From a checkpoint of a small transformer trained on Wikipedia: 11M parameters.
Each number is 128 + 24 x the weight over its row's rms, rounded and kept within 0 to 255. Layers, rows and columns count from 0. Numbers have three digits each. The size before them is the row's rms in percent of the matrix's.

# layer 4 MLP up, 704x256, rms 0.0869, rows 219-255, columns 0-127
098:073105075134104137130134141126139163142102128107121130133170160149093124107151123093134179135121141096122152118103159122061104144128103109146178126124146168116152160141156105138127149067134145164125100129117105105140128134116104142116168141095132159132101088146107124132166121108139111158136143122113099113132131134142139108122115153134174094137122120104153121145149102125125137149146
104:159143160124145095084136160091076139132137124150064147134129098125093140166135138124096160144074136127142100108111131153182186130150137092092095092168102073112159107110156147137078135132084150172103160105121140120119148168123110144112138119091133137116143133113123142131141120094155107149118095122144127145069147151112136156158141145134157083135099123105114109098109162135103122161142
094:156100158073114155078116100141116124159121139147127078133168124109113082118162170103144124113087087147115087127127141129097126107108126150146164131138142140177176161114109139129121082151139140138136116143185188133107132133143159082138125136145135107122153141115129172074136158142061127135203151111171143111090138122133125146114128144123125141125137151157145131139097099159149111101142
101:140152116097117131126111159148144119146161154145160159132139155161118147112127111083133146120132173166155155092113165113133103120093099141181124124133131106120125124153109149098149090132156127124127134101088103096120124111114161130153130096128134133094141172163121133140130104128115077115152110138131113082134080108145117149127140136128096121100096085143137090150145141112144107174163
101:125117093115122114165072114173105109143134152125136140111103106118157107141114125091153198101115108135128174167137115139082071111129122108139101155135102096127142130168078109137118100136096151120176153098144136118146172149149098110111113127125130133141150129113095158113166136101135118097149119093140100163146118146139156128130162161133081130161103150141154072114115128159130140084100
097:138129101155118070125113153160133100129098135156144156156132190111105137111097123116179082142157114103102112113131107116103117121122121106130122122104129137106114131099102132106132130160079177147129147127126145117151117134102092138123113105121158104116129114127143109169110139163122135117187115105130162124138125104134115147127151138127157134143097099134106176171168088146125151106114
096:120106117082106126129098132101068119129134102131147112122138133155122168139110089129131112141125110142119107059140129132135127135092115126142076092088155128150144151120110126110082105142108104172121090153145141114123080132134149107131115167145122137163109103109130115100111094135123099130144141139159116136106156125169108130127154118115126165137134135091147149100144125138100141122159
109:127134173115109155111123118101078090098123110140112165106167127092130161123083139137095128126124128084120112087120148120125165112114114162155135184138101157165152150107121119132123095121141125141138141141135079110106123159144141081134130194166113153107123128128148088117084143122117109127070153116137138107165143085093107124131118156095153115126133114113120187110151143124151148138097
093:135110125081136114133120120126089137180128127126164117127157154150114098115107162142143170201111152133096072133127109177172159085128136123118179177134120119102084103166103092125152126114132105126122116137089182130151145146159116132151122149135154091131129163117123134115086123097099125149143136155131133178098124193103103157119102128143098136157113126116119140127144115148126151121129
104:102170096124122167143118104069136108152155078155102122125112128098154121123162171149147128112148127199093101139131164089116094127113104148171176086146133141110130154102161128125148105148153116118136123171141123127131149170164120126162151124118126125120138117124099113113163111132091177137118065139143118128126115135146125184139148149117113141106097125170109130110124132165132113139126
087:102059133112140139145078132145127121145125089114115140156106109132154130151113122155127129112122129114117136109124098130150121100180138085105107122173135111160103090112114129171146126167146131137155141157151133144104141143147181133160093116143101123150152167136160114167136121117167139135144141126120165109133117083155112176089136179128132126104142103117097110147116125132175149114152
101:099158182161196132112131133141152123148083110134151120125137149121124104120120118086128125126121137132120122173100140133145094126170128115125145162143099133100133153174112104187114107101147132100103106145170132085104127139120112083116167110162116118188116108133119142128121122146156144156128115183132123146164142115135139110098147154122138110097105102166114098122078196152128126134157
100:104122111111113109135138170150155098121163121176119141145162093145113114131132125143122091133127141112155127089110108138138134116152108117126079136167081130162097134128118109098130139121137131129169101111121182110106115126118115131171133138155152132135106132141139193114122113138120137155150141157151106165058106118142106121150151147137070140149133083137100097117111149114154128156143
101:115071149172085094152111125167158119123161138115136167134098153085134119156145098151119121168096082150135092096171112130111114161114161124138133105122154110135141105108145129130128135106141147131134129148130135116133103147122136054119149150103132173096126118070144143165157177065122127130152101142120098131163081097121128100119115146129121125129135094114120137139101196097130081093120
100:105118132142130147137146161113154094121126120084148136082118138121131173145099129089153148105130168154151125132134129095113120075105134129098127118162151170120141136133130133110116139107122124111108117133139151148162112126101108148153155132124117150112144112132112104157107073114138141114114162135105162090100135174140134148105135098163132157081097094156155172126172146144131134146098
084:138095127139152163116121110125107145129142163118142113131107113118104154122112099106134131134143158113126150152163161080141101122138138089108194076167079123114124126124149128174120106113138123105126152105136169128161100155090115136130137127131069113129122114085175125098119116110160106122185120190150113131119171129133111160071134103129118113157167123159166122149145089146125119125111
103:067109116141118115142092116152087132123129111129102140151122099123119095071125130137119135133117133145160124147140099158126089088120135113179129095146142154110172184095124097150099169113109102126144130122097138165159095135134124128139141103101181165147172141136122137131133123130156126134083067152090149135135176099146110118132116126166144132150101134146174084131128116119129139153125
110:113113122100089120150103124108129120143132138158124125126151133123117116169109171068114147137128121151137142139130156124172152119113107105146098162136127152106121103107126156165117153125127116178110140133161136120104082148144126161128147103149159116128120140091132131121144139161144125124082134114128193127120134128101097129175112088180157149111167134117100060165116161129168107137142
104:127176131130133122073140164148152131095096139146127090147117159130131129139097103148154109137132079132084113154087062087156120105139083150151184097080093132124135123138144192099143108134138143134160148137089129142126139149079114158121156107096116110136101138143172115161123116123142119093112125149090128116125153139152169173133151109101114133164116113098118140124173134151169137150160
096:133115131149097095145135112129113152161127155160107114135123118133112135125128151138147097123095156143078124146153117123136121148155140185132083174161134147158107112148145111133088123184096148099146119114170142095145144133122143157097086118129168145147160137175113125081102133120090098133101146135135101094123175118119121140128131135144122193094107118125109104154166112151151160167132
104:144104158107141123140116144092137074119143136127128142122147130134135124132137110121163154102093108097167085145102125121138160146173141146160123132138149083088129139111145163103079116156126131053136106158155098131146164155138151118112144156143132167113111149096100146139147099181118120066109130097077146114123068108148100104139154138129123150097128110162122134152087149101145122128118
092:136145140124148123161117116119163120126145165145106141150172144120125114157141157142108102147137136103105109075133129116126119125121102136123096170144113116145145120146105073152145101080135138119160124109079175106167119138106153095121117083129114149145125113158119117145097159137096109148118157128130119111093179156115167108125116143106107108187139095101120126110110103139167071121159
099:107156161107090081097105111116095105159116118135112119142117084113161127087152139079118107155108120111104157102106158134121143134136146114132108111123110115111090146168143100148141143122132101129098116105069175133116110137190102143111084143115159085105169144099120114128110114133138115115074136182103114125098135147135131146142104111095165138161130163178164123109165108159087114129143
091:163136106124123133099114151128112137126130164124137086182120142166189110168139121144157154133142150138124143164126123148099136117166152138154096129116144104110125092104081157151084125152157174118109080115164102165199160138111114154099155139102105121140172143118134176150162113123131114105111178087097128137135109111140088113147122106147145141125142104123103138184127161122136118124099
103:138147141145120136119138129098190141099129134136153124103177158112123132136115130119169112107110155100136158087174113127148172102107103133126143106096152135104190119115087128103156136113159143162105137085152160128102089129088131128158125150130135110165094079100127141134152119136118106119165156118149113112121134103148088120154164111121150104136145127089167128148097162092172116134117
086:136107155162089122183150128120126096175135127088150114111127138100121070118129151088181169110121143137142088106140125134132122132176145099122100112153131167131109163123141144126175084124077117113134124133121139116145147106161127157135127149158139131142107132106149117141152141118108143128191161132111135078089122112106131121096158151110137129161084148108141114126111131137142089087146
110:131129115104120125093135127121096141121164047197155128145110130138130104089174115112141153144116135118136144105113086111125101152137111110081127174109087157102147129108100137144134131143158113104143138144104101165132154095153152113114159100141155149119136136150124113106134094153119101128122088137135109132109077115116132135123121092114128120082157160114162159161133131125117116155128
098:145145096149126123110122143139117153157130121158114102134085119102150112071121120105127094131101129092152108112093148123123101120157126122116153160096130056084148103124141134093123123136157134122114143093161131146141144181148070117113143162107131109160106135097124108119099133146135119144156158172124138181129131139152134138112104165113156109127175103163107087146130136136102136180135
099:132133147124151126110147109123163133117104171083140132109087155085100103094102093087141118129156137123119095165095175118147127147081138122101125169137123135117156086144109157127156108107167131124115114175150152116107150181134153148122144100108100086134118126132064141121097161138143146121095111151148110179127158117115168151142183129109091175081092104117166170108171103142159138124107
100:117122139114154131137112119104149113137096176175128110128126128109139095114171121146114130153108086094143119151114132123178124071130132170113122133107121173105130124138156117138128115117132097108110109115121164127084136143130129156134134159120145148148166118156150102104105181151163139135143132091111193165121117124141145117071099129101112123097090146167110104143131152110160169117134
103:125149146123154127144100115151116119154126133113134106122128135089116127174148145128088133100127100084146179124163162125106131078159133189117135117172090128105099137123109172054153119130121087095132135158144146137101143120104134090097122114139143155113168152118124148065179121127152094111119147083122115120133144094121111107142147143149122102139153077081129126149145100128126165172119
093:113137099137102131129112110155125117139110113078131168101084097116110051117143102122136152148116118100125146139127137165165173138110123135115090115094160127158108148097125132083129137147151119116175115095136131107120111140119160144158135140101115120174102142140162124132110139115112115129129147129111171138148111128137119141130127090142123152166126107116171155136129120134119149146110
098:111084152122155153154107121123121139120121191149130142095133105125134147097125111127124064145139104111115142101114146104094155140099093122107143137137140131166140119133171134134105135165109160121133097177138128097124115136135077129124133087166131157136096196118107069144116095129120126083126140159111112119126078135103170139138126139144104144143114154105136144118102138110091096137069
101:130128102136116140134151098119126095157168117143103116143101152141160155199127087129113134156138127120108103151134144114125114146117142128146149137167141116173170158108069127115075154077127096110144108155137122104133152114112153118124117108101115113147103099160107097118161149123109118111141142140128116154097118162145158130114115086136144127120157140172128191135121070157164100141113
098:134111161119084164135108103115150135153078132117117135156141117117175140125120149129134114110116167120073143126145140123125147136120146109113117161145165156139097123125139149115082136106133139082162146104135117124155131126123126102116141154124128145160115133132138132121144106141113148105136129124168155146108131125105085119149114117117093107128104113122117130126174135119128124199141
107:166152125147126179172124136164116150123153082150154107134143143099104126100126177110175118097131124091145128115128129120107080135165131139109176106089066127076170121087088108135124115136136145151139130182125144141089109137170146055093131097146147087125119116125139104151126178140125168121131095098128153142113131163126125101134128110133114154145091113097082117158123131184114124120103
095:145166158101180097093090106127108133152101156153107095126100124116139095168139132133082147071147123174148141105114109155154116122115151145164089156128137125142154140137126093159142091078152109110173118139128131143107124134141132127085113134113135137095124150126137109179076113115117114169067099147134131154118157188147155129136092096115140116090138181109103109104126118182108171130102
# layer 4 MLP down (transposed), 704x256, rms 0.0812, rows 219-254, columns 0-127
102:123161114139133117117099160135129140149141118130138109141138137111118162132161143100078174132152125118122129083088142149077124137147118133173173079127121120134167131131121160130170130131095160116114168123115106155136158101145151113150181106136098151142073098134123123087178120064112120136120127092131120115182099117126125114149144171154141154152149114141085135097160076139110145130133
099:138098109147112084149153148101174171131150120069100156107131132153101088148142165151175124152125084111089114180149136079126121156091144113134117142133155118127107099170148098126112139134138134147084104137153129149149143108130112165114093141114125133131114115140117138162132157081145125096126101125091135111124118135117154072137160095098122130138155104172127093128115113155124114127143
099:148084084107173128121163120137085119121124109131135125138111150171099129158118183122127121080085142150120130152097146152142139107139143153120136111175087134171160141134139083138126097112120142146124126077135133126156150169130093145148154131145120096114113118119066135118137124105166133116133120116145130089129090140115125141129133128118130153153170133110124133173186132136107138150136
105:149123142125123109133114120155140161127156170136112136129076127107134141151117160102133108119130141147112138108066125090109099149117067130192091138149095173115152154130145146110125103082121112111173110104152132059160116133148107109124127141167132132122153109123115139133120151124097087102129147142115136135127106129119141143146126164173129097079112098147172125148146134113137100111160
108:137117142136149129137124111158125125150122146135144135147123152089119135191103136152117166103134105146144106152112098088171098120207115126152145105114095111128120178125168110123095152108194168134100154118133108097179109128162072143114084161114132127121168142113148106130138141134100169146144165139126109133109140115149139138110142098128103157094139084123155118092123111117124113138097
100:154164129147113114166113131135183166132151108114161124118149129163143080113156168125133084130150171107128155149130117108170112103094091076105155120119121123149109158163122120144142142095121139154112108140113162103138098092168085092123135140094143173077144144146120107113150136117141109088121158118156142113151093122161166139090153162120106100166136112118139125089125127131122129096121
102:106130119156127159113149095126157127117141129138154132124139124100110131136133124143064111115171107112106164092145144133135158129172113138127157127150130122112133147116075112121118162108123074124091140141125155113079133123130131145134108111134139150126131132111161077117106122097113150122116139128153098105135112180131143109092116096168144117185100150134132150133101062133114145121153
107:086123112087165129117139151129113117147129099121135101114092173146169143160095134130133150114090155141142119129088124138127094138131125136153102107098132120163104145129123079160127123098154113143103096138169150095195144164107079157083104127085170112163168128106131165135156105093163138139121111091086115082107140117099139129086156131148134143123188095147111132120138148116145144141150
093:104155156097125112154108089159134093116111190117138110078082073092171147135101073142102166113141151132093159113129095121133136157174157156132132157126111147111181118132103112136149151128093154117165130125143143128165128097139080089142073134145097112114117124122160146152112125127125161166160157141109165118085129125173124092162146138128131121133137089153112117128133146091100143129105
110:140112084160136094111093121146130129128136135117182157161157090125074116185107098125158124113109153116161107099142108186166102096122115102157091087131130096122145123148141137145146098123107127094094130124076077154115132078130121125114145137157122120120114142125130118081161170121163127161109141088123110136117142093132153171140148111124098096127177110119151152095109151157070152095145
091:125145144154140123110135096139142127142147100121116170134146100162115176086105110124147181133114149147160161080166127146151151161104128130096116109118155160116140100152100134117127106120149094109137105122132123166145111128118113122138120064145113167124141140168154132113122170127087113125130119122141115100135140122142101121163157143100138104108111119138104131126124149102106123153132
107:146139159130085126160117119140180115120147155101109137160110117126102135119136136139100180121120130171122174182113128108133110148107087126146146118121138114127131127139127111148099143083141160147100092140091130165144136175133108130152141117091130139095149104148164146154149106122176132121092104117115139096102103101148153163112146149097132132131114130100095115101081091136159097136093
098:120131133143149101134156105160132136075085122150132132110158120113170102103098148102137117118142139085144139125136124110090155147153144137159132147151097101146102124134129082168125131145107134164142125129161151165164144086140116137108096109089149167122168114121088132112091128151142140083125158135113095114189176129091135166173132100140136138140125124124170114107170146130128154103081
098:158111148107097139135158087117149179107136169101111145090117113139196113143149167151100100100128120095116105180121130195128120154121163114117163107066168142104097146162096106119106114126125155109158099104130128161160124105109144158134114131112155114146126111107129156138183098104170119121159151136100083149115129115143100127162167131154093121174145096138147115140118166138084125083087
100:115131116161134149098177120100167103107148107127111141103164136103145123157114158095103109119155120101109134098144092109138112114160101140095136166126126137130120108137115135104132116106120142095142120154149115159153087110128121116105098135091150163137133131142079155131111127149108158140172124090113189117123110159132114100101128104131086116111147081131109164127145156115121141086147
091:115082078138139144138172169125134151088125094138089103128147111102126125133124123147124157131134152153154174066116155100142126118107153125156112143158161117151123141112121132120100123135099135164101095151162131152116132125090102142175107140113089112127163083102115151158091101100173131123124148160096119123103130112163113138091113116136149150121107121136090149172106126098141157094131
101:169116160155157107129092100158141167126116140171116118131111163130070157110156149136184086116164090124128183116119135174070113114146120105135121177130113144142101130125131107121109135127188107156164129142117102121123107122098105141113118126142075130091143165115109146121095090107120120117165119143157118166165136087144134113106156124153104098163122134099132125122156136101156105111131
109:122088134078138092150137142130120137136137088116097109144142115103133089146144118165113116121167114127129098096110118144077115141131157110116094116154106121082104118141138127095078120130119119112111151134122156130132113124111090103105147131153152147147128169126089087157145107104104144132107145150125183136129135126137143123129126135105108100142142115155094108118210123161137163119157
096:089116077132163083167117100107076100157108108118130170126127106097120158154117130099088142126137162131114119132209109104123137131125087127139150128154150100124146134159123120157136136138143136133083097164148153117131108122139149096122159173125118121165138111112106097137117119160111165114119137107101135101145100134130109103119154153159137156077141120139144159077101075152125121102065
107:127136158143114131161078098102103160126160136162110134108102104136098113151139117129084127151090086127087141113166145135146137161085153134194095132126106165159127106101107131144165133135110148104107144113135123123158172120150138123115126133112162166147115163134162095153107118103110129130078111110117121164123146127135130134090114157093108133148127114097126143125121128102106132162109
103:113156103129117141132119110149137121116151162130127107113093121125163152138153143090073138111148110131085110113122111123119120145133127129121101156128091118175113126099148100090131116116132083129134137146105169132105152144106129091130153103102095104132166142163141113124125141137179099197161088116107144129147149148137117125142093126182125123143109128110067103175161119100096120159099
093:131089172085109124109119104137141187152148073088139132155096108107114128162136119137139122194124166132147148151099134141113123129163154136133081122100108110184094145124130120149129134113136113120129156135149128125088121090165109143154145120186093125132141169111160115130168108121112126111164160108152107141118151121127102132116126176125126128131106139141121143104146104100125129111115
096:096144115135147103154107111126075099090127106124118111105111156081123108152124175127095102089139119105151141122116093166100088177114148136149109126164151074129143130155086136137136138161146082124143141077113141132099113169158153123132106115109100133128119110087145146120120177135140125102119168115095172142129134132136126148145099155105150154121092135137168113149110155095156151092116
100:099140148142128130135129129118135133154145119162161149139123136093115172114149122109047107140143146141207107163180147122112159152134072122123109110127127148125134103119129159137154105144069167102157132114144099092101087144142129084150097115116138156127097151115119104136131116136153151122169145150116121105152086095100135138108084137107132149105149127117170144150092118123142160154180
097:147135137150136107138128129131119133125144100105159137130121108150148142087136141144163111157109136153146119132090098125119055128180112173088107111077133092137082113147115087134093112138134111121173115157109140157135190126115121168114111117112112123114138137107148092076097157147116173153089162158095126177156165100141162117099108125145108168069135134133110138113133134133081165122138
088:088116141134120139156106169124152098115120147107131124125132150156103088121131157128117110126102137117162083160111148155179136161166134062165136118151090122103124149142156102115147138156139126160132112103134098160161125125179143143134112148132135140098121137136159170164139130146106154117154144155101138110113147128098152076103167150138079183140108111129129108146146137134078112079154
102:103144196102124119127123135155105130120128134097122106099124149130126171142103137137106141157138142079127093133115122167142136126137128151132106151136147106127105158139143134115091107170120146141082158160138128108162128109141130144169120126175139113116086128070109103131117118115136179140098181120135136104152151132157133124125136129132142131144189125109097055124128110116135133101129
101:123117090088107132107113136112148126130096130137155155138134119131152123133109134155073147089121177169113168137135155144117126115089091117109152131075058115112115136125129153086091091146134105132113150108165100122132149117119163167114124115130114099181117125160136127126138143137114124100156127125109123117115160111103147125130091112145164073107154149085117148145122146123159127158090
098:109155152153137166102148154174083127168165168145135116099159149100110159150126170177151176106100124110141147098152097095130114095185143125101094128111110112147126151124085124152127110114124137154094135104124149135139072143163137129144136145123111125119155122081119105149103164083137139126132117121163148149133132153113165144112128144138126134091093169100121152133100111117110157141101
097:093104107125098104111146114121161116140082168156160135131118135111091099133118120099112158187125121077107127100114104137143129101142131158118141144063126145138156123112113127124109132131117108122109127116146131110099122134133120088114110119095160177144124121125112105128112158154113128144138114133092166087145127142115113169138102112114106092131141175181107120113149128122147165136131
103:149136117128123125120131065121134081101149114158133127141140089096121132111109129091165147131103122168145103094090161106125148135128120128139112136124113087158125145145095092146157121138105133167124088062081133143125188162158130108184147120100118117113098097082101144157125117119092129136138122173174116159145168108160138146159137112118139127126088109151135133143104182110135108089132
098:132130097109135132124138179119136144168169128069094122128080110094207123140112158134105126118126145147113109142105134135151088142120131105073105145128136120105141146180152146101139090104111128168104116095103145126120122124106087161158155109131140143083161110117161086174107134104134147110103132131127133117108099139108136144159163088125140108138132119123088109110140151185145140146130
100:115126120132115109135135120134103167092111148115096146103146097120097101130152103105125088135165116103166139131073152128087124125151054167113130124117130097133111132166125137116162153146117104081109140122126099127125132126127141107164167159125155113122112139127086131116141119103181117087125149165113143143149134127125152115149088121114089106146108158084125086132157124139118144094163
094:162106165091141108158141157104159112092175142126121128147149110135104100090149105124140107144112154136105134120137114096188116106094153165082146119103146130125116127131147137118136129158111135165133128140126144147092137125131131155117115195127134109129133169058164168143113121099078113164126107133114131115116098157101098120166124121106125117133139142100190126158131147132132126084130
096:158132082119092080121171146123104162118138103108114160129133124133154127153133121160129145116167074148129151138121149171137113101148107130144147154150125137125126117159148139132105168116186105184112109108062096121148131146109111103119136148133155102121144148122125143135106108120110103114095156106154162154100118088115130125126096096152133116121149143090147124103105076103167137148154
105:121094156149123113119125129125114159167158143130077112115116140111115116186100106124101114168110138128128118096150150089099124156157123154148143117089142079124114157178140099151121131146162100128069119126138106124131145140132116154134097159094102088122129138162105103133107121152135116129164126131153120138127156136159130142139115149122155156117137126145122128089123109144123130126166
# layer 4 MLP gate, 704x256, rms 0.0875, rows 220-255, columns 0-127
101:110154126118126146100131126164102098113143101133125130113138125107140169167148145164121106112114118147141160145120170160126125106152144154117104111134096066110147142123129114159107187080112137133177124133133093130174132143185104084159171124152168124099097139126114185141110095155112115134128118080125107141080114109126122145127092148102117147122144116123131095124139135133150166157115
096:120113112111143095148130083123110125152156122173131105118095140095123084160113124143111113149120128177148124149105117156145136126130163133143094114132099119113148132134144118126142124131103156101157120125108091113173122162165086151128150176172132150171123096136112152115136132204166147136116114167161097171121087118132139146138161108143168101129141150121093115143178105144130119094126
106:117164135147138166094131111109090125147118159096117150122120124130102142098123115067144133097104087126136146147107141113156105122138075130155120107125140131124149142139121131132143114113103122096113151147143131128119170139122118112132127081127085106156122146119133154114133128138091142154166071114157156068145175109127097117099133141116092144117144122084114118120097109131121113114102
100:110112155094113174095138100137103154079157120120120133159153129134128107104128136130100121117177097115126201118105151111157137141162118152167105140090078106164126134077117084146138094148128150123132102149120100083151149153159115129095156171083166137112124168147104125139120111129112157124140118118123117107158152107118130131114135112148105102109129136135114117155116139180171131125140
094:113119161152214127135156149145124135117108148156100172106120126123139140135116108145114147130115114148058104133131104119082103106156120108149115082152149147109132143149172136128148114150109109115169114114111159146114166172083144120090127127124125126111133116146117153132133150137091125102098092109110115120153116134073093146134116116123166122126132161131132174154133122114144101147108
102:121139099095106109166095127156097166147143151181122098128154157143121122132132137145126108137136159153097103113092123131139097130075109132135096126105135139130144168147129129129119159158130150129128135117101103125170148129115086155136085128108128125137167156120128110130118100118126139138140117148152129120099135041102162126118164128143100134128175132171139078107164105124139111113141
108:119091138175091119146132143152127133161119161132099131183095106127120133167147100137115134114148129135144113116138136142114158056100136126115134115111144116052137142142136126166102104150121106148154137153115098101132133121125149094157149133116129163139125101114075062114120100159140102141128105120131154124083115140163099154161154141150077136116128140132092152113114110170154128122096
091:125178124141134122120163131116155149129163173161134108094089120125123127111133075106144097121151134159085168156124150126106152173125119130106142128122121106110141139139119098123159107127135172097167084106124142135171138097116088147136166102077133104089166077096125197123138129121150142108147163089121136127118115132172139108172121157125109102137112097153098120176146147105137081152128
111:136125111154125045113103172122124129153119099105128116162121140119084095151062094097140086158103126116162100109163123174153138126116172097148107128141135123148125114150110102125166115140143126124126145116149094140140082080143171143057140155147109118107084162117143113123120158123133139110149134109124166119126121136133126163076134115129171143126169135099145123127126135107125135113156
092:121118110138144113133122098120163115138127098105135143172185113125136138141150123147108158175134144107124116102147110139152120137140166128123091136127159098116116113139146142094110124114110106122123125121150112166165163118113126102083132113140089141134110146116123136121093106102083148165147192140139143124152115132082117140133156127104122101138138107155087179141112127119082096141174
104:131109160129094049140141148119155122107166151096121141158112108155088159111096124165094170133119117106109162126112090160111112162109063117153161117127125108169131126161130136122130092090147111148138118132108088163165134187122117150127115130107088165122144099120135112132163124129140135106098142186109127091105085139111150157134134154146131120112133110125128131114138086136146131141124
099:135153127127129156150126104134092148080122127137164102140137154152160126167148175090153134105169136077116123163113133099123125147092161118134124142227130094159103127104149127133124135143147119113150130092149121144090141118120143133142125134157173114167140097147158118135143134157148115105139124141116120099125133120119096099143132116142091143101172140126120106095147116105134096060132
107:103143094118145155107142140116103130134129135173155163113106136137129118112122065128145158169062117129127147124142135112113084152126116152118131151116106129191190125154123150103173134084108113124108126128128100090132092130112111128081165106155095142117136167119132155109071127117122138137124108134119141165146105135133095110093056125099146132127132106092083122118110149124121120157110
105:093140137121155134121204179116161153092159120139145125167138119114144143128134138089079140141105107104119118104151116125137110121153092137106150095064144156122150094135099143123126139098122164142126108165152142146170127114158115075085098118123098148133108144155103188169132116134114125123123155131138170120116092120122142102109141132154117109142168085123149094107123167105110099130158
093:132139185088126174107055106115123126171160153107170111110088118125099112114096111077127159134145101087118088176121123175128122135077130136123157122091074140133123114140136144137135097125143142100140171100089143106155125165146116116111142154125151129119107182186140133087155136118120148132168122091138101133135148114075145137137149125139133104092152136110192129101134143153153112127125
101:110133155108142146097075152132156157088145071105132088126127155149155083129090170092102095140131149125098110128122098126178132120118154105129165155126129129143113126165154156158177121137157107061132130109151106168167103123134166144117114141126165086172130114130150111112120180139127096101125154118138173143130108150118139101155145116107125174149167135114116117112086156157113104107128
111:124149129144158151119157131137139121113136149132119132101147129148142169111125191122120116121093113118073123189107109189138091150101144154142142116099082101084177130148116113152175137136096116130082141112146116131111111134139112162114126121147135071138150142121174161121139145132134105147087095081139107127110118140158150156130117139126140155102090109138112121103107124098112113128127
098:093085125143114131113072100099122105122110113104158162126128124105159108116104153091124127170121105154110125154153114126104089111178130148144150105137164160128165110090146143135108114131126132109115175128149120136102169183130127093115160150099160104154130147151100128099105080177150169120126127135092150115116127116125148168136160171130114180113093144140121115098132139107145138146095
104:132155087160138096163109109126146128111145140093132110139087183140127147085096140096171137104136106146111155126082117124110162117154139094110157175166149143117118098153125083108124120109158119177143105117134177123111088179130123158139125125146125104148165134100140147088096114102125116149151172126117166127111091140140133120120155122126128123112120104144145112170082142142135125080106
107:129176108097111116134127118150110090193157106144129106120128126133131139105139123101090099133126143108149112153140102130125139117071106100103089133102087138171129110146100083135146134121196093149099113108066167147127189142114141118130134117117112095107170146153107134152072146152163095131202105124117122137149110120124129085123130098161098128133117138130139108148133123084110132169108
095:109136141103141175123099191153096131122129156145142125126115121117148145132128129140128108141116138127172140127100142115149133140182088092172150124108112148097161109142135124100140120111108126100124156131154107159137083176143105133130129088127107121109151172115141151062057110085108152120148143098120152137117124167110168124096132143095121140104132071125088114158106175121137148078111
095:119126122088122179185120111136076144125120123143120167085121132098118132140102126090113120085172152146137121099164134163168125150086137162142147152132106110108163117114119098118150103103104139133167119125124105105080112144096163097172110082086106122144111123125149131121121152131129136108158127153110124157161140113137166114119138179114110148141114106084143144180133139130132182084136
101:096146154149140085164155125117126135162135137147174132130101111125100139135149124112083083162145129140165110133176141138111155153106110129079110116076156145113157120125131124134173168156126116134168151148131093113090093118111175102126097113111146202127117151114109097129128120137162160108134114145114116071153076142122159131116103129107127166114112126108162131112091096101102131111186
102:128148147167136087121160139121140129133173118144123108098095127130148118103113139122194102118145148186133071135082126148142101099144095175124118086107136118138119111120133070113103089164155125147144164085122132121123186104105160131134117130073104105095141147126122109109098139133119188145122130174124105148108172082156123132120116104142145097098113141159102149136120185138114177139109
087:090104112110125149139097155116131130103131095145069120130106132147121116078117147158096129131173141116132095161146141123172202139153174094166129117119113142113132141118129078125114116123114134158111103119124131147134087166168153129125115133129128139104111129102160150145110132152145176098132112155101156131175123150104125130129104103150083130153150118142088138149143131141104117125159
103:098096147103156151142102113149107142117179140163131138086157120155107153132112135157115153121103120129118123155103107160179154172113160140100071147140150146157098152150097138082121150169182152099113079086139135091147152122134128124133132123124126141098109132157116127129121143126103148117118096135143118090162113118169134085090138157109101162117159138093162127138155084129115143107131
098:094160120120123117153149169141141110137145128118132151178103078142115144108120125090133107074100118151113141153118103147137109148129133111137157079106132098082159145149144127118122093123134165136133168064163109112120084148130165124108106124129150146135129137069101160099145107128138096114128126129126141145107150123151124117170173184158156135146149145144130129125131136106156143167110
092:146144118131130149135158120126139150091089138127109128140135139184136111125107130083112130109140141135125069142083117149156096122122093100117169187111136161143126128123103143097172065131105129102154104117184086113120130116107109139108123092118083129159139122128128091161167152157096172101156117140129130109135122066119121145146147157104124154102113061147115111130146145113125111122125
098:110155143140170151111091148064094149123150140140086131114150114096150101125092123165102123124091154157111153170117090123083135122128159120118130107160119119109106150122134134171131141106136108133135148110128133136128147095071125145117179144142152123155104102134141131069106107112102100142134092089126149138110162104144111127082115091156136110117136085093111079134125144124134061071179
103:126109121131157153090098142126083116131117146176096146113120130097100118088125083115115136143132121120113163106158146094164142136174148082158077135123107132172147126170150121145125108095136140100101147146137123098116115149106168131156140121153123158112146152158132123098101118098162134102128098122072134107135158137120087140142129117140141152180139109074133140160121094143137136131126
100:157118117091116158095172074147127120126132123137143113089112111161118134121145103138166142107119101094125144111145068154133146155101121146173116150148156087137089118127127112100144111141122120100179146179114114097118169148117150097099103087124122117160109105124110150111125150114089135151129111139162103094159117091114135136070116148150112181153126113092138147146099100162096160110110
101:140152094130105141122146135090099154130124092115109087114097109130128130140118153091159140148113063130096101132108116125123116123115101154115131105154140136125078108129122127144143131150131163124142174143150136107104158114123142148132082096168101116110161118154075120088091127162175120149134125107118150122141118108146099149129131173143119109161122126145128140180088145115156081103150
092:144135128124132123140155126168121112098154143126168140152153132170126182087090117114077140116106128141100178147178124172065124132114163111124104141111085119148110125161103116160076124097122130116126118108146135152102155126129103155113093099137118179086126080090126127124155113107158147102148126172146139131143155158096182097113124140141126128125149148144170134139159128062123124120142
097:132144124101132182139147111089149108098163123085145124117117101125142150120127070130146128090129080110139149120146137125189123147122141115125121142143163087110129145134147109075102135118109159137131154138136132113090120103142163145125160147066117109104152102134116090115130116133101114128133160127061135096130177112144136106148112123139148205126120125138122138154087103130113127093153
106:095130107117112085122143140109097148151086069145147107144119132141113129118106131140088153144104108150168114129138144127143153056135139129122109074137155138095086137113101111088096133167196169129097150126121114096130131140147111121106081180121119118128123107123109108079149099133113110148141146145134109124149132104106119139115142154155144114112164109133114139079110107106138116108162
089:134119105149106160148119106070146094159148160163115111160169085165104140090110126139097124143106140149129164163140118140143125133111125144149137130108118126123117175113147144153105173105108144123119132115167127141179079109165088160113180098165124095124128147127136154095116141132122134150113109138081100165121142121119140125198108119147066120160122117117098135108099122113137097111120